Weights of a small GPT-style language model, trained from scratch on English Wikipedia.
Size: width 64, 2 heads of 32, MLP 192 SwiGLU, 1.26M parameters.
Architecture: rotary positions, no biases in attention or MLP, tied embeddings, capped logits.
Each number is 500 + 40 x the weight over its row's rms, rounded and kept within 0 to 999. Layers, rows and columns count from 0. Numbers have three digits each. The size before them is the row's rms in percent of the matrix's.

# up: layer 2 MLP up, 192x64, rms 0.111, rows 99-129, columns 0-63
# down: layer 2 MLP down (transposed), 192x64, rms 0.0929, rows 99-129, columns 0-63
# gate: layer 2 MLP gate, 192x64, rms 0.114, rows 100-130, columns 0-63
up99 101:490439532492516477598448534460487504545506546520551508510467498411523506489530438546462517473581483541444464502524582442472515459486545504474492518408518479517531591470437515506512518520496473
down99 098:466574493513477466492592461494535472449454478486535522532387475546454456528507486496558530549472458504510573448441498458515492578468555509520534546452572447481479480491525485508541533509468488
gate100 117:471479469437555499476515444513466547477537508582494467522567465496454535487499492478459461494509528553471481473449532476513520531423506506449525541486391491524479524575562467492495619488493465
up100 106:464478479496410544533431510491517512439553537554510512507519561478429507478438532453456501563411473444540511531474530527481462606519487550512517464526447512536514469485545464513486525542450482
down100 100:459447577464605506474498456424523593478501512494535470562498532523492507430530484505489491513464572546480518496467588462468490474498512471512526504410463503460554555492480463506497556477504535
gate101 091:527465545461490475415504516496545474508467529534533447485510499535507489442554553468436445497546506466579582517498512442475407493487482547522477486454487497498475533563522524491553532552397481
up101 094:437475407554501528603489494524412549457524487471492544545507544500526529510470492506564527506502513457424448493506559538480533534535512512517489508508535516432566508435475459535465456451554508
down101 090:440571396510430490515523534438494425470525461485512541531571534556492542438467510526442549574522477570533541517496449463476516522490535529538483496505473439494466463472557468520489506501531487
gate102 102:447535549526471560545490523499469493460530452515480465471432474456485499507524559504556527476457547586489476573531438486417444626465514503507540469531481488506551478479478548469466500510465499
up102 114:450529503530446546587440514433500531473500504453487492516444512452495555572532505495495502526525547527495535520575478433469481547564524476466443484462528549473540550511545565500432422514498532
down102 103:475469557470492461462464475551474517545443546520515485478498529550561526485553459541512457493472510454556382466560496505533489551513514561502538531473467445530516437494451482509557414551488456
gate103 081:453486546516445559563462490474522482521535477501494488454521601512499439569465575556526514503446453454487509510516449475566477483459542402471495514462529458520456482518441501464500458551535459
up103 079:547488453476508577504488460501457447460455532531451515553507456485415534491449471472493532481521526519538467433453515528497531523501458594424583476488462515518524511595501531477550500456546528
down103 081:514515391503583492476491512400542485497472488445481469533560488441426532454552503490470495520492485486496510485471538455461480572514494536432514461483497492538518567596504541560477515533515479
gate104 102:514451510484462534471556476519506460425532534512527503466501492468528525455498464525541489469473556577524507594491452467417528505484589516505505474489557524507505521497440520527561548389438508
up104 105:482527491508515441537437597492460483547570527498521472528451512478497526509532569578494543535532502448535456413504562479556513474479430464515518548434462538518475534523532481459459481566515497
down104 109:464467555559498492532473453470532525586451451524483551566576565555491493525466496526460550504494555475462555481475535506513478495449436460438507505509460477450524436514507487474464486525605514
gate105 096:552507443456523444458431529461595534545498476487531551517462501442492477546506502435480475521544530488508501463518508510459477459504559431486512527582557408472498550462529538534548442525480526
up105 094:407498548530544461563586524526504466517490445568457520515528465532510509535478539560421524516473512460461493502479522501513498578528486526525441547496426568451478484485444459532580516496494520
down105 090:484495575501447516461516473447479517494518490497532471558498534460491508531517546411507573426431493546514514489480500532455517451469517530469517534537459510587531543415464503567448415538483484
gate106 104:554513527509415524450491515520494445507511381456487475459489493449569524564484508457410499472480448557534578466515473530505469548501489492585471474489461516527470537467549538485499505472491550
up106 107:503491541504448508494569480438473525506489510550508449478527477502583571492458488482474534478415470545528454418505499534542514492507396507511490454510521597530439573516513476493549477530460534
down106 104:562464534520407545477455490412591501554493482491435471481439498528541497476463514437484486503474532472558506482578488543506463463575510488522469495509509617520506475514512476533521486456515522
gate107 110:491528512544515455483506530489454439476440490478517478508525579464471491572450571476423506538536540546526559596513481548489535525547470522478484456419507519463577510454479468501508476438468462
up107 118:523482464489552445507484512553595413492555504473501538470499549544481468402497506536494521524473454489466483454461492442526554507464540494557495498491519553568432492584461453521502548556488498
down107 106:588500469481532430467472537502549529474507468440551529457502440502541519433502438534559500537442480450474475439495447457523533497446542481508562484472496508481458521557472499475517523598517569
gate108 098:471473479480495478446465500555584552494487537521455481536531513544459485460495469494563465553458471519483552504436451535451524497589482474442479556500524507450491508543497429542518578477417448
up108 097:444526565475473490499520492498381488531464464449417514522484486472497438555470491492452521452534546503485421507529538515534545508449497500526505484526542501528595499456529553427527444468557504
down108 103:533491504501486488565513538473489434513534429471559552533597545512515484455518507556556557474551473468453492489529498506431511447458480492452478425492447465580527510486458501461494463540577534
gate109 104:486546461455566473502413474456511525510513541492536564556503522527514504517402500520472400521510458468548482577537470581518454508497556508530463457504505549530541516495498524474516497496402525
up109 124:486539528534424511486457484542420483418520503484485512479515469444512518526519511519480542500561545528431480546476498465424486533509591412456455588507465552516488495466494522520475580528519487
down109 113:515490503449510551456496580479444510513507478467603492496399508402542524468547530466469438549455544547509529521516542499529530549474461533484509490473475446462496451571493463518500475544456528
gate110 081:584534517598514502475566559478486533498494529467562522522511476564462535446444454485561485539465541514536503478508548514473530469493490480456488485499494518517560453481569495564388511483512435
up110 078:475506495436488473564401507448483503557577473539511486515491548430508465546534511537487512534463464482496440543502461544530464517477495456519507524561517496399498497519486474477608532538467439
down110 082:490518502531488484534473493477525450521435572539480421542489503401502444543550495517483504541472461498482545470412498562545501485460478454513545516506527557453410480537482547497578525528545470
gate111 095:564525571518589547471475406495517497531465496517453458512522485531560534544516417454478501498384461480514557490500508454487509503484505481455501482507442553510519582486453467499532521540469542
up111 089:489523493504476463583524570476507442480544540476527548530458499503375523438486536520501523489566482493469428530495504527534516502499513465575554483492548443539475457557456586512474517484553487
down111 111:467495494484511516526483480503497446514552572529529492507572543486449540480561566486469493520473474545498453490462501558441450394556470442549470416492510542447475491549496572463451481490483542
gate112 104:475532497458500469555503565535535488536512412454520483536521545429454451504423557467485492576531428470495503510472460547498550598469451492455459481503463458442505515491514480556520555494471487
up112 099:501495532505463547443473469493453473456460571534487524452480459553496514550552414531523458465446569526457470525479479504515458389538486474530496535545471515552511474574469529435480454535498537
down112 099:494574459530480487576525571481534459524453449460518541473532483553495509477423627485457469476516538447548525526558486478489463513467443485513492519535512453434519470430534531526477497466490534
gate113 092:471515461494494537556547543489503479469419469533568465449509560445476503550473567523533501512449535544567575454537455513560444531513488440504487470528485526472512528500520449456457545437490572
up113 107:441453498523426556514605494520476495489434527483523440514518543509432484536448569458505529556503524480542502525474445529557529513521455472545434510566562539442486495512519484555523490440477504
down113 099:505509497481495470509589463558452496526478528526534524493423522532465489532475469451504485443511472415465524505494407497511579527508538563582493488454515614522446469499482440530520477484493487
gate114 086:519511508459551485511431528481459491502448487469480514417435507482586562514555476459430488538519445483423541537519578494506453564535462526490472495520525570467570551496456532461493519525482477
up114 090:550504472480535476526492458508387512494556482513547484495430491498496531479530483508500425490489451520428493484493520444494504458462481486477478460472586526521550480548482532469473606540613524
down114 083:518430547536559521574550435542524520517535515490517509532438458530538546477563442468471487504398456482521465463550554526481482486518533506452423492463515469453486550489509568480523441527481537
gate115 103:404504474522496433453491521526535545505542469458501532578535548537456524509488540476504505538492517495435519516511449521452421521562569465424469511498496458543449478432438494544508532506502426
up115 090:530478508496479423521535451537595522530457487435511479562511525519560517470467510455488507496539521434568490516570471463491496470554598544499499458461494436517481479485533501497606475542468486
down115 087:412526517523505519459493437551509461566467516571538524481454465472500460453469480444572497462481507504622452464510527517495507485472463531542477497509523529521459593517560487467468534556522541
gate116 120:456570523485441511484485537541493462442463455496531511502525440479524552555467514478505472443539411466498554523563549537502460601527544516522541473440456448526417530466506514495500499449473514
up116 117:523458499489454461437479469471516522492525521497534471512479508500458453517590472450499550459446488470464453548463587433543505478447536536462546600465432548472492526549469472546476555516466477
down116 110:510437539512509413498470538508469483466535487477446561504517515496513480558491506526540477516524503483441540451534479587530547449524393493494567508511579497534456538482464539508450418508539559
gate117 103:498433513468479549407507524443504558510474507476556505502475460487531551504492534445501450436535507477481502534512486546400481508509509468415554495483533410559492512500424519520539561492539552
up117 098:499481394498428516511492466539525480515438496480600500566473452449479473461466506461529550527511526471533504478579527490504501569503450486460525514538508420536453560507541505511443436478542530
down117 102:486523430576479417526496552538537419473507486424505534504423490500467499438470423546567451549532513474553532463498532485517477563494474477589509482506565535537507474480518484522484511479459511
gate118 095:526556493520503476502457520411492569534474495453479493518489564457454431466439532567484591580503509537479519475518444533513457574537520536427460497494490525544480543495434498552475479508469522
up118 088:469502547499444488509467510498526439406564481571521556515555445545541426495575510516467506475581496500480474526499523524485454576536486472556507438537493453468553504468455521481557508458512461
down118 091:539553459446484581451498506465536515502520512544469524535482492499446525531509564484421439512442476425452540441511557488455532466567458479470502500559546574480534505457520472469578471526511517
gate119 091:512430500409482507559518500487563505505511516533524514509497465487508494528482536459559496455548580486472562438494453573503534541568484433511454502517477502449440470435477486486545557559443445
up119 087:507555525554468457513499428570497453484550476447502465532509468458509516461520466523524512555507463439475476532448496393544555448547436504569525523480481462478499548485513550536426471528499559
down119 088:515454517511502523495499508418500473498474508507421475567488548472475436516501507567500522523471557500535493549526493489522507482438462414434512455494526548513551591515477538465598431444531466
gate120 136:497537554484533477544468531606494518517473498469456515478488515497484523493561543528556542486476498532474455496499520425414460483518510452430522451593497459486560419443474548517447554515514495
up120 102:492519513539522534508552504394570622485547456493497484565520464467432519554467484469449482519532514459464528512488462518576481491563426491524434544467491502485518501520487553521437503498519507
down120 118:537541563541533487519449526561459516549451474505479502459595546483480467480555523475532490506491496469520463525558564537428442501495491461492563426526516421488530477481426529464441506477562515
gate121 105:486468519446423516517483474449514465514486446500510474485503497462508476545447535505519549513519511574512550554581459561512510568566422577541476465503462481522532491457542473467574541498499418
up121 101:443439544472468536495562496491532501547566487532509445504487513482516594533521463509465468522515495469469538446439558445434529442581511485479505545419531467463474486480504590439524488489509503
down121 101:514529461488518437548441500487486405491544462462535541467462490527429463470524520485459495534520506587503487551585439421551517518462485489545518518504416518508492522546438515496553522444538505
gate122 106:438534535484452487470475528532561469462487566563493477541481517520484552407519505498547575460523502502482485519443490550540459522512492483438493481505386481509569454452490452519526549507522423
up122 075:518519473522576494516521512507472541518502510481419503474535472482481454493488455477534428488398590537543473442501550459496545472508463430495526480492556538568531511511446569477458533419511467
down122 090:527487545494504474506446519466561507525464533544562520540486513463486575463499554492476578512555508484439511459462437486473480570509485504483472561508426442489512443409487505511582535557476450
gate123 089:509574542513450529474487556437404510429516498468452511519502473551527533505511468495453447493448492520455500549534532499578511534428460518455535545490454518557532453481429560470562513466508517
up123 104:503445478501539540523435489522495471545522458508499515455511501489503528467548452463528522461430510492549462464484523531439518398453550460461511513459511492508460550539610563542463545557484425
down123 096:558433488432539468506414527474457571491503537454498506474512488457528485527515518514540465533401499457495545511454500473462525527452514413505536546523461486513502487507495581531454556511596535
gate124 080:457438508588528546502539490472487495501479566441519469522525537481453556497518510516513466541471456498497478540491438475493486454447483416490542400532482612536459419520494458508535524517487513
up124 083:485526476407529503554539457463551521543557518558432501481481460570493532505430526492484514455452548506457482452543535578533517499533471502557468512546495471501526577476401504500469452499532526
down124 084:535443537477499532566527517482545473522534539536504484476577516557479468564462499501464492470496519491421524512508513576581454436495420504510477469476503492501433432472397528523492464482546544
gate125 107:522447447479493485457496518445444503555481474509497528484517525449524513539609521464467492494465497422584505459542494528483538561459524571428486454507487477475469441575496457554470508555528539
up125 099:460498479478526568424515469475492568465498535504471510510481518482530473558458445425411460578516481479574563464520510568511497571485544478534510465535510470508474461465539559437502555521478529
down125 099:514415584496520501481519515468457493540512534508447386511509489451539504491522477496542485444554506400507511507519446540452565549492460544511568488489506460478512522439543502490503532542475584
gate126 088:484462553489524519424527413482524502532532507503450482475570482548509418474428509444485472533534472573467477552562476519540489474481472448422525515503440513479515488496523559549524487587533470
up126 097:524467475550510572513573503546427516454483568562474523576487463485555503503509434521462468480543527501447499478509582466567442493493531508497522511478434451527535497420498519420462515519478472
down126 095:509510421519477504491435519555426447531445544507498498478498483540491431512391530520538465486544492509481490499543566479538565414546591533497524503510460491482517504526511494419516459562508495
gate127 116:424468507453487484526555474582529543574452385525443452528540539523525521484477515437532503541462495522523543495587471504529492443484497524586477456519513476491536530452472504451482493470507531
up127 107:542450486532521509499478497478458586498503535439470585417495441482584457419541524541440479511486499491464496519474537535489450460556502463467537544464461529473606495485518526525497484553498512
down127 115:408452563472471510518528478493483538519419464502440482468542508554505504454437507531481524550497491478503529546527500546529391437549525485547538516457482463521539501429446585508453493522491522
gate128 089:565463538482507535518505504458464494533577531567468492531526446538448516541461502535575541467490424513417459434462470533464560471500452487456537512469516537506539497469493472471485591571488515
up128 104:449518408510478464455540443512528528450431472454541540465455491487574545489511493456442451493471522473582541554516545482519475524535574520574460520510501425507475492479504489550511447442512505
down128 105:495483575469472498547466549508523494545514518566476420546527505501504504536534559558495464443420481535486506469516512486440522487507383473437512482530436454499536518563444480541553534476503454
gate129 103:510438431403510488514435547531551521492481452556470439495511480583533506423552579434481529499513502533547505502550443492489518492548514429514484475460484408470523478507507528516489529517473500
up129 096:488520477525469547521490515451508487488584611492460519546503527482440509440529486515485563521553502444523557457459546445527507503523478579420479448464459539498473517408463502471462500548513478
down129 093:485517490459446460521480539495544474541423513539543515502522577511521557525486487524501488534462498488441601482438596431516498515504526500420497497525511557478457496497463448431434550540540487
gate130 114:455467415528530460486498459573493572526477474459506532537468474474544484515556577376494465513536517538544464536520501533503538472539527511436516520484479449486567497505525468506497477513595455